Weights of a small transformer language model: 5754 steps.
Each number is 128 + 24 x the weight over its row's rms, rounded and kept within 0 to 255. Layers, rows and columns count from 0. Numbers have three digits each. The size before them is the row's rms in percent of the matrix's.

# layer 4 attention query, 128x64, rms 0.0611, rows 0-99, columns 0-63
087:136123110170132106124139126136138090099162158058116157112073140104149097091131112100155125134158141152109150130163176120150130119125116126147145185084119116117128135138109160138134124112139136
129:057136165142151127101103128135119123156117138142167144131120124097130142120118144169129168147116159129146119136078114109128138108112162080142162127085117144151153103098174108100152129121144103
074:124100107098122148076115083128113140184176107128117151119135123139114115172107156176092136147121151131117076130105139131135156095147104104137128141115132101140153156153112108124170144141157136
110:190119101140145106165149129170120121102137116160128126147109125131141127115150123122175095104155086124100115132112140136157103107117068129127119127147104139118081153133088124159141158173105138
098:130113124141157120143165112125146092138101088107135130081129167150108114120152110067143107114145140098120167149139134125135120121138129206122130134159120152105120164126096103164084124118110130
094:192105109163120136140152137131119134104146089091107105121118127130131137102114100132132070104142119163108142096105143150145125137144068161127132154145124112107120158143077143151105158138149162
156:064154161103160139083112114139132105180091154124141147141129118124121130135116148161126168144133193134124127145112108121118147117139156104133132113106132113134168119107168110105148145110149077
102:120108142142126122123129135150116123110116109154158049157096158124076156151118115117109115095145085148192112149105117125124115111138133142150158155079139120107112141123138137125092135153158148
097:087125157134129080143124146111149108163075144163166110138102141142171151147138140133123139126078133122113152137068156134121143118098126139144131109097157098087130129134139154156102132123099165
092:132137094152113094103115165141142164150165128061099138135137132138161132119103147116099137159080148138093104155137150090129117109124125140151139145127099090137114091154108176115118137099132158
101:161119135112178117150132140106135157153174130118115113112120125134119103153106209126104122189129095120091116130150103117133090132118093125113121124112139123143114129101183124148126126083112127
101:127121125093094134159135126149157148134131099101099087154147154113136117142130152111165131176092109124110166120125107088140084155146116120118139073139157146144116097158114133142157090171130147
097:126117128112206125111148158142131093155131153090095143121105143137119116114152102090149136115139143134151181144108109139163127138123122125127086162148108092136124157099099131139128105101091083
099:131165112105107092121107129124103139116118124110084116154152108097189158142131158139145128120141158104112104172111112141137088125111164140116121087133155178152102118161136112131105149090134165
091:106142132104116125145165092141169167109086113132102152120100121145137178155131130169122147118119135136173124151108103171126124125090134135153116129154106113117115125114120102096114111203094119
118:166082128104152134084132113100133104120133121160122124159119142131093094130140125169105117135159144118165149097139162120067096149186106131109149142148147138097111136125132104171145139140132104
110:159102089130146152089173131199147157107102151114139111131111090137115076159129141173105110135093097125130157157139144109102137093113138139152110121152122130121121109114141121093130128152105119
107:112139147123132107110108145137148121147135135117116140129065145094083093147132128155148117122127092144143132090156174157113152142130090118127064132135129110130129165134099167153137148164122076
099:108132131135126185123105105134127158142158108131178151103087145132113126157121089166147145124147100126137149091085143097144126152148083106119115156094145106162117087095130115108169138135119130
098:181089149143121145096096115141107144124178146176128121136110141133093121121109140164085151126100095111167137124130112123106109133121095099153133163158134126130123089116143074128148140171123146
092:155140085141117140114112104136096120143152142144120106098178144113104116118135168085131117124124094174120132170146101135145100113146118147153071111137139127156115123134187113170096105107123143
085:153144152150161145126122116126164125118100141121110159121165089147163150117073105172143162138151124129167114147109103124116117145154136098103099113090114126143161119102135167127107109110080088
105:115123129141123087127113102112122079091122095148118142125089120145159102094132109126125113108104138135137123126132146167160173111161107072149126146126125188142108166177145099121145153150138136
109:114085091098161102173105135158137086084111117103091139138138122113086157123123117117160145155161100103152145138129089139158139132165152119118172127123159126154150102126117102111144119107153141
099:119097140104142149125170099120156098105153152106106103146140101169141134100136106095098139127097141099086139109172131157137127148165153086090126138145136162149107162127144169133152103147115144
106:168128136141175162121088110071114182103140145153118099151087107141096111157100113172100161125152124124117129094153151105130151149132135116108153114130123128149127108134140106094125127107172126
102:100126131113144082124158137130146160112102187122133130142141116108062148137120143113134118141160167117114147128148120147099096161108130178086136134142149147083122111119181136115116118102154128
090:151141115124108119117115153167185102140101127103159134118117123073138141126104119116151139139107110114164104143110137192131093154100117126153097086146173138151109139170123137092123110155111127
091:127139135136147070168090108130124153108121124115107092123142156101169090125124128126161147135154124175122092106081138129128165129120060116155150104129122115152127136150163104130158137128158119
100:140210085132147131101149093164131113133129123127144148099116146086192115145121126113133107163109127104091115130133143111143122133127126168123143078135120132162106139141099113140097097134100132
084:134069169148105113118116104115161133150157152155139131109147111102124127098127109110114149162123141097146128124168139134107102107174136165117166093116165135115154162126148108158102072122127145
101:148118150159105120157118098093128129117133117116104154123105125157139095105124084157081132108133110180100115127144120131138185124136110124178129104134143099123142139148166098109108160188127113
066:120143150155166129152116108155153143162077112125093113132120120162107114133127082149136178156166132092068114109150110126125117126161156164112129110163150102115139097120134147158116114112146109
074:131163130126143097182131114112126130120153142134108164123156136131117077104135130147163083150111136108100147156127124096155111144144122093129137116076087147145123151166100103124113153145095076
099:110095144156128110157144115106146111108119153154140177126111118104127089132170100111129104099169108128138131073118133117140153129093132176113121172157124095113120139094114177132135104092135156
084:138160118107113133093123116160152139071180143147119130165108131084147101138155131118136150117157148099171124112121135136115143131084114121143086120159176097111101133145071127118148133127150129
067:138113084128121178156131081095114139113128146158157107125135118113133139102123104158147116158132104128149127202089073122124129124060137122122133147140081147143123141127137135108143136122105123
099:136111116137170144130130154128186072131101132117105139128109112151134118099122104089107124127118131122147161099175173127111160121173135120131083143101153134142153121155096104185127123137139113
090:137139087138139164105110122130108151127116080119134123117125115151092180187125191106101151120126121130157088108084126120139117176131101138095135125150152140142131093101128139140123154125152106
117:106151170168095133130123100138120111127076103135125167160157109134129164163136123100150144100134171112133091143133112119113117152082130150103125161136105121101094141102146149125114147086174119
095:105160136148097145107088156119125141126110111116122167099130125129170118119134112099171113105121135152102121156081100135145154147095162109120150141145096094139125112138094141139150123086195156
099:111149142153137108152153097136098156104135131164138119115134112123097122145112143205103147135108139083172109159107081105129127122114155106148151089102110164129125089129125109102121142111160143
104:104149125080130106101091134121145107137138116141154106108129144124171115129142130106138165144154091115111139175114162109120143097141137082171127116110155091103154145167106082157150132120169132
104:130169115123184111124164151135169128120114156113135141130149152098152132107133126118176111163133121105124131116145127134138109161137139128109074121104125077128126116130147180122139102096056138
104:118117111162111121139161138126117071167151146098093146132131109135130100110129119147078144114150143123111125158166108116091091126114139165120203143167111139113126146165136117124112146106159122
099:138150152129171091157122102128126149148126144165138121123113125111095110145115200160131152144121114070161119132136099073139138107133150093119101113089116130108131105130148119087127141106144095
103:096142130134169146134132118120082104138124100165158104118139146146123138187124095200105089183119133114123130125099121126144118124100130120124165136129092143122095130113117110106127148121165166
101:144099129141117163111110125126079114102128084139126128152130145148120157157155113110074105119094138153137146111080130112158139097105116097132150122135131180148101175113096116112104172144152129
109:135134163091144089135101152089161109143133160098100108126143138123146101058140145083168125137119117157105167096147149128145148127155145111149155162108126091133155138138112120156117133109121098
094:098115158099090110127119118158163098152120153137105138121115112107123109134140128103141150105169141107165116169159118133104104125158156177115107134138138142101132133099190116134118088100177111
098:091131163088100129108115110111134073151120127182152125146109148088124084150120126163125127159140089110173155131143160116133137102129130137149138171114131149113132167128102079104129126146139143
092:118112133121138162130111128106146134103073127131138124113131124176122133162153084166130126151135127115101120103170114159115183096175119184089114112119131126161132098086118136102132114109151124
108:103101166075146103137127084129121096136167150176112144148132152122081107141118123154080166138131138114187129135112132112129096164126143098145156137121175140126113145114149125105110116143121114
096:112076130082146161114091148099173088120129116142111109144126148166108099111144095107084149131115133115130167129149143089122125123168119126110166129136141153135126148138121105119116135135179075
086:125090103123116145111139146107156146121127098142117165111131137152094123129073075134121127137126132104146147143079134108137084180132119113103134101123138151137111107173107179125119113150134185
089:133132157143121149098103124106096137095105093127125156161142136143110125129153132142122151097099124137132122139105094102129178099143152086114144131100120155134128110081151100103120162091204126
102:120061135087104138113103122125141120134186139143131144112077140124097086096124110136097140114125134134163166143106157131134135170145112124147141120141166146145129140126106134110130102190132095
104:143107111127150114155144154131124129096192135102098119136168134159095126080117145115080140097094126132150127137099100085130079122136137084133159095112157136138135135141147132154112147121142088
110:163123111161098153132154114137108155149123110081152114086087127182109160120123101139166099132115110154092153105142125148135165132140089145121086118095124142096113117116100156134139127157103143
121:163104107145138118135106139080145135126136126084127093107132148173134135089136130133137116132125111151073152076150148159116176104164102133123142145124135090150144119148085149170141140149111110
111:143107134088099131079086096131134129110127090165139136133108124128135128165144112111104191134143149143144144104118180156115162123131091104154130104140159128131120137153082097148121120154167141
079:162118126125103145122133107141113147102166136130116165137103098120109082073116136130117153080096133172132163146136105139153164165120127099146142147115102140124127147113094117096148134168138075
101:149140126088136096156140098160122153098133125143103072127167114160102141163120161146129161124134154119131089091171098162116106107121119144117127114153160119115133109095154113157128127093167104
109:139124096116078143074097141143133116081139091140133163168139125099164102155144142117124175095150124140126103153124145150108150096125127125105118115151142104147137140140126098140146126102196133
096:102125151093125136138108139120099121116115130154148124139174124166130150138136135119104147107132118108138090167108105164122135078088145153174151056137135118163109132097150120102154100108133157
097:101093148088137088101148108140125098164112093147122126123151143140077106141108149138072146136107165128141131155110121122118143100135155121139118124139189177181128134135102106139123134147148117
108:122153099162146156110134107120164122190162104112088131107135136110135150112106148146135095136123123100139144107130146118123157156168131133134095127087142105110143106181146121081150159079123127
103:112110165149118132124132150109126136063126153112145128117162108125127174132127120104124136146142097102148113093137122160127106127122113172126113120131128124097115135084079168171116080166140176
087:121160112169147122088114129119115151134132125133130150151107116092153123125115146163140161137120149129131129114064090116127163144136108090124109140113100110128148139142127135091146212124176099
153:094123129138144123081143119141141120158173093135113118126137145059122116133073133171122096118119152158109159115111128111122167136151128112127106172115137115160148151165092126141141171105117113
088:075150140134138143088104135126138172166145123148128154135146137091135125146070129158117135133135143139135132115172098101111153125143110106117100138134119108158153144155169102097193154111127106
116:085116110108142114144150110145120141140156109139123089154155140057141127155086149132119110153128140110123134109127048132138150126145142128119159136130145119145119149169159114161153154081107122
100:122127112144172162115149157117172142127144114082160121128131159117175139149127127107132141102125100137087126122152117129104114076123095183128146111131104122093131114124136098147148141070154162
094:143117152158159149172147118116123132136101144117133118124143149137114099132134051135114153130119116124094148105204154118088124139146160133118104081126135131116141134110106105180117109144102109
099:091144077164137125165099102156116156125156140086152157115129092119157157142117125103142085153114132130078114139144157154132137126097122108128130145172090117109125170144115163117119143115139097
107:155144090092141112127167124146091128128104121101098131111160091128131156163122119146128171128148146088051149155134139148135120100135138126139109113137149142115132141137118146086152083119117176
089:143109139161160108110158131144095111109126151110115104084118118093156095126155175135079117164111105101146112131136124149136118121117144159126179092114112143136134167169138129115124159086096157
100:129092168131138115108154143170145122126052143124142123080144119152102144136125167110156118132149151117140167143162115121115098157177106099120115112142143119104100115127169128159117115113100105
103:101150174105098111073114133080139078140086142151114100129132153132126150150125148132128118087159093141164155137139186107125148118137107135110149161112124146100155145110134142133132164114131142
090:150123128117151179097129148158102118136116123095109123128077121124146096110143101143137119162109107105149128120182117071124110140131116128153144161158133129085106153123101125091183161155136131
090:137118143099152128118159101114118157103111178146122141099139138128156121107103138130056141130149127115116132139200127092109132093134105082161122135139132109138152127190134147114128116159128115
104:142185125113119112157138112160086112143129076112093123163143135111100138154112084142100114145130191137112141111147150117162128176116127128110133109145085136103117115111117148116091147157137148
080:100121138083145120090150137110157139114159108142154152117161123122111120100146167146142142106118152113118104137136130151057125147102125108132149104085157076118168159134126147134126175156140108
099:097087147134126136115139147095144135154145076141150143112128115106102136135172092098125142164149148134131150075127100118183070155137139117124132178140137080128143122143116123126116149151107129
103:114111116151183164161142143097125150113119136106105144123116131191098111142129135113128130122118097086092133141150117115154129153120130066087126101130184145142162100123123150116120144151148098
098:127147115176151145163124124140115127119155150097079117139101110100183089134141156108123145091182123120084082122120136125137150143130144135126097141119132099168107133125170100129110154130129093
107:130137119094129171117184125114140129152153154142143144119096110148132102104145126100141115158058144090083174139123114132132133111158158151097106148087125174109137147130125119125108154147112133
100:143143135158172170126173128092156171105140168085116125122117104163167117130108152116147099119097110130109122104109141145116125133097144118132140129115146088150157078109137133150111132070108127
099:164064167115133133126093140122122149109143146119128107145116123116114126124124084143178103119140161108177126126128164147133147134155096148093113139135097162092154125130104155131132087162093098
083:129143115125118157137145143098124097124104121132095153120142116109121110168092103190144146136119124149128141090146134167093115136164141097088156143112116088119103123137119151186101123150174100
097:123155132115110090126151135079146124120142135097195150127108170099174143124122120142143119104126115155175169133128088114108111132143140103144111115086186101142123140126096119121130144149114103
092:158138122147103128148112118131153169096171098158112069116135131125134125131131113126121153137116160135146171149130108130119132157146104099106111096152105155125080125138092121070080168125123153
105:121097137176092127142165091114146152130132131140098135148135127134121096108142120111150088133111139151132127127093146153140111100135142146102135097171149108080123151083147170110125128075166166
087:122132168155178118119140103139130098123151093137157126128090116130117138134145117125148112125090157129140131074114088083089115138165114132152147159113171152126114126111150128069099137119170128
077:129161152102132109138115134130106181146115149148136091176167120138138133147127113116077122141100086078150115136112135150127132122144144137133151100150136122117160039110130145123136104125148115
090:132136168089163127173133157116117137138114130123107088146190125095124137138096158123111100148113145118135127145160118102105119102087163152141075153145143130159097148161113132109134149129088111
102:112105165087126092114111132150087128154105133158147129126125112154098093122147139115097145134115173108143122147108072132151146089136142142174107112167153157182141105126151140133155141149150114
114:170142135128145117115128135102127147115093136120184100142107129143121078128129166161120165136123129121129124137150092124162100154164091087098078118155132141151165072116143130146140135124133097
076:118201138156108129121116150138119097113118152105164138116079117078140115098143103120178153134149146159090144130120089113145125146089149120142122162173106118124134135128126150102125140098156129
093:159130151155137120109114152113098064137099173178188195122132125100147123123119123140135138122123140111140118138114126122116119153152094123104137085114093106125123135115144126127173119148166108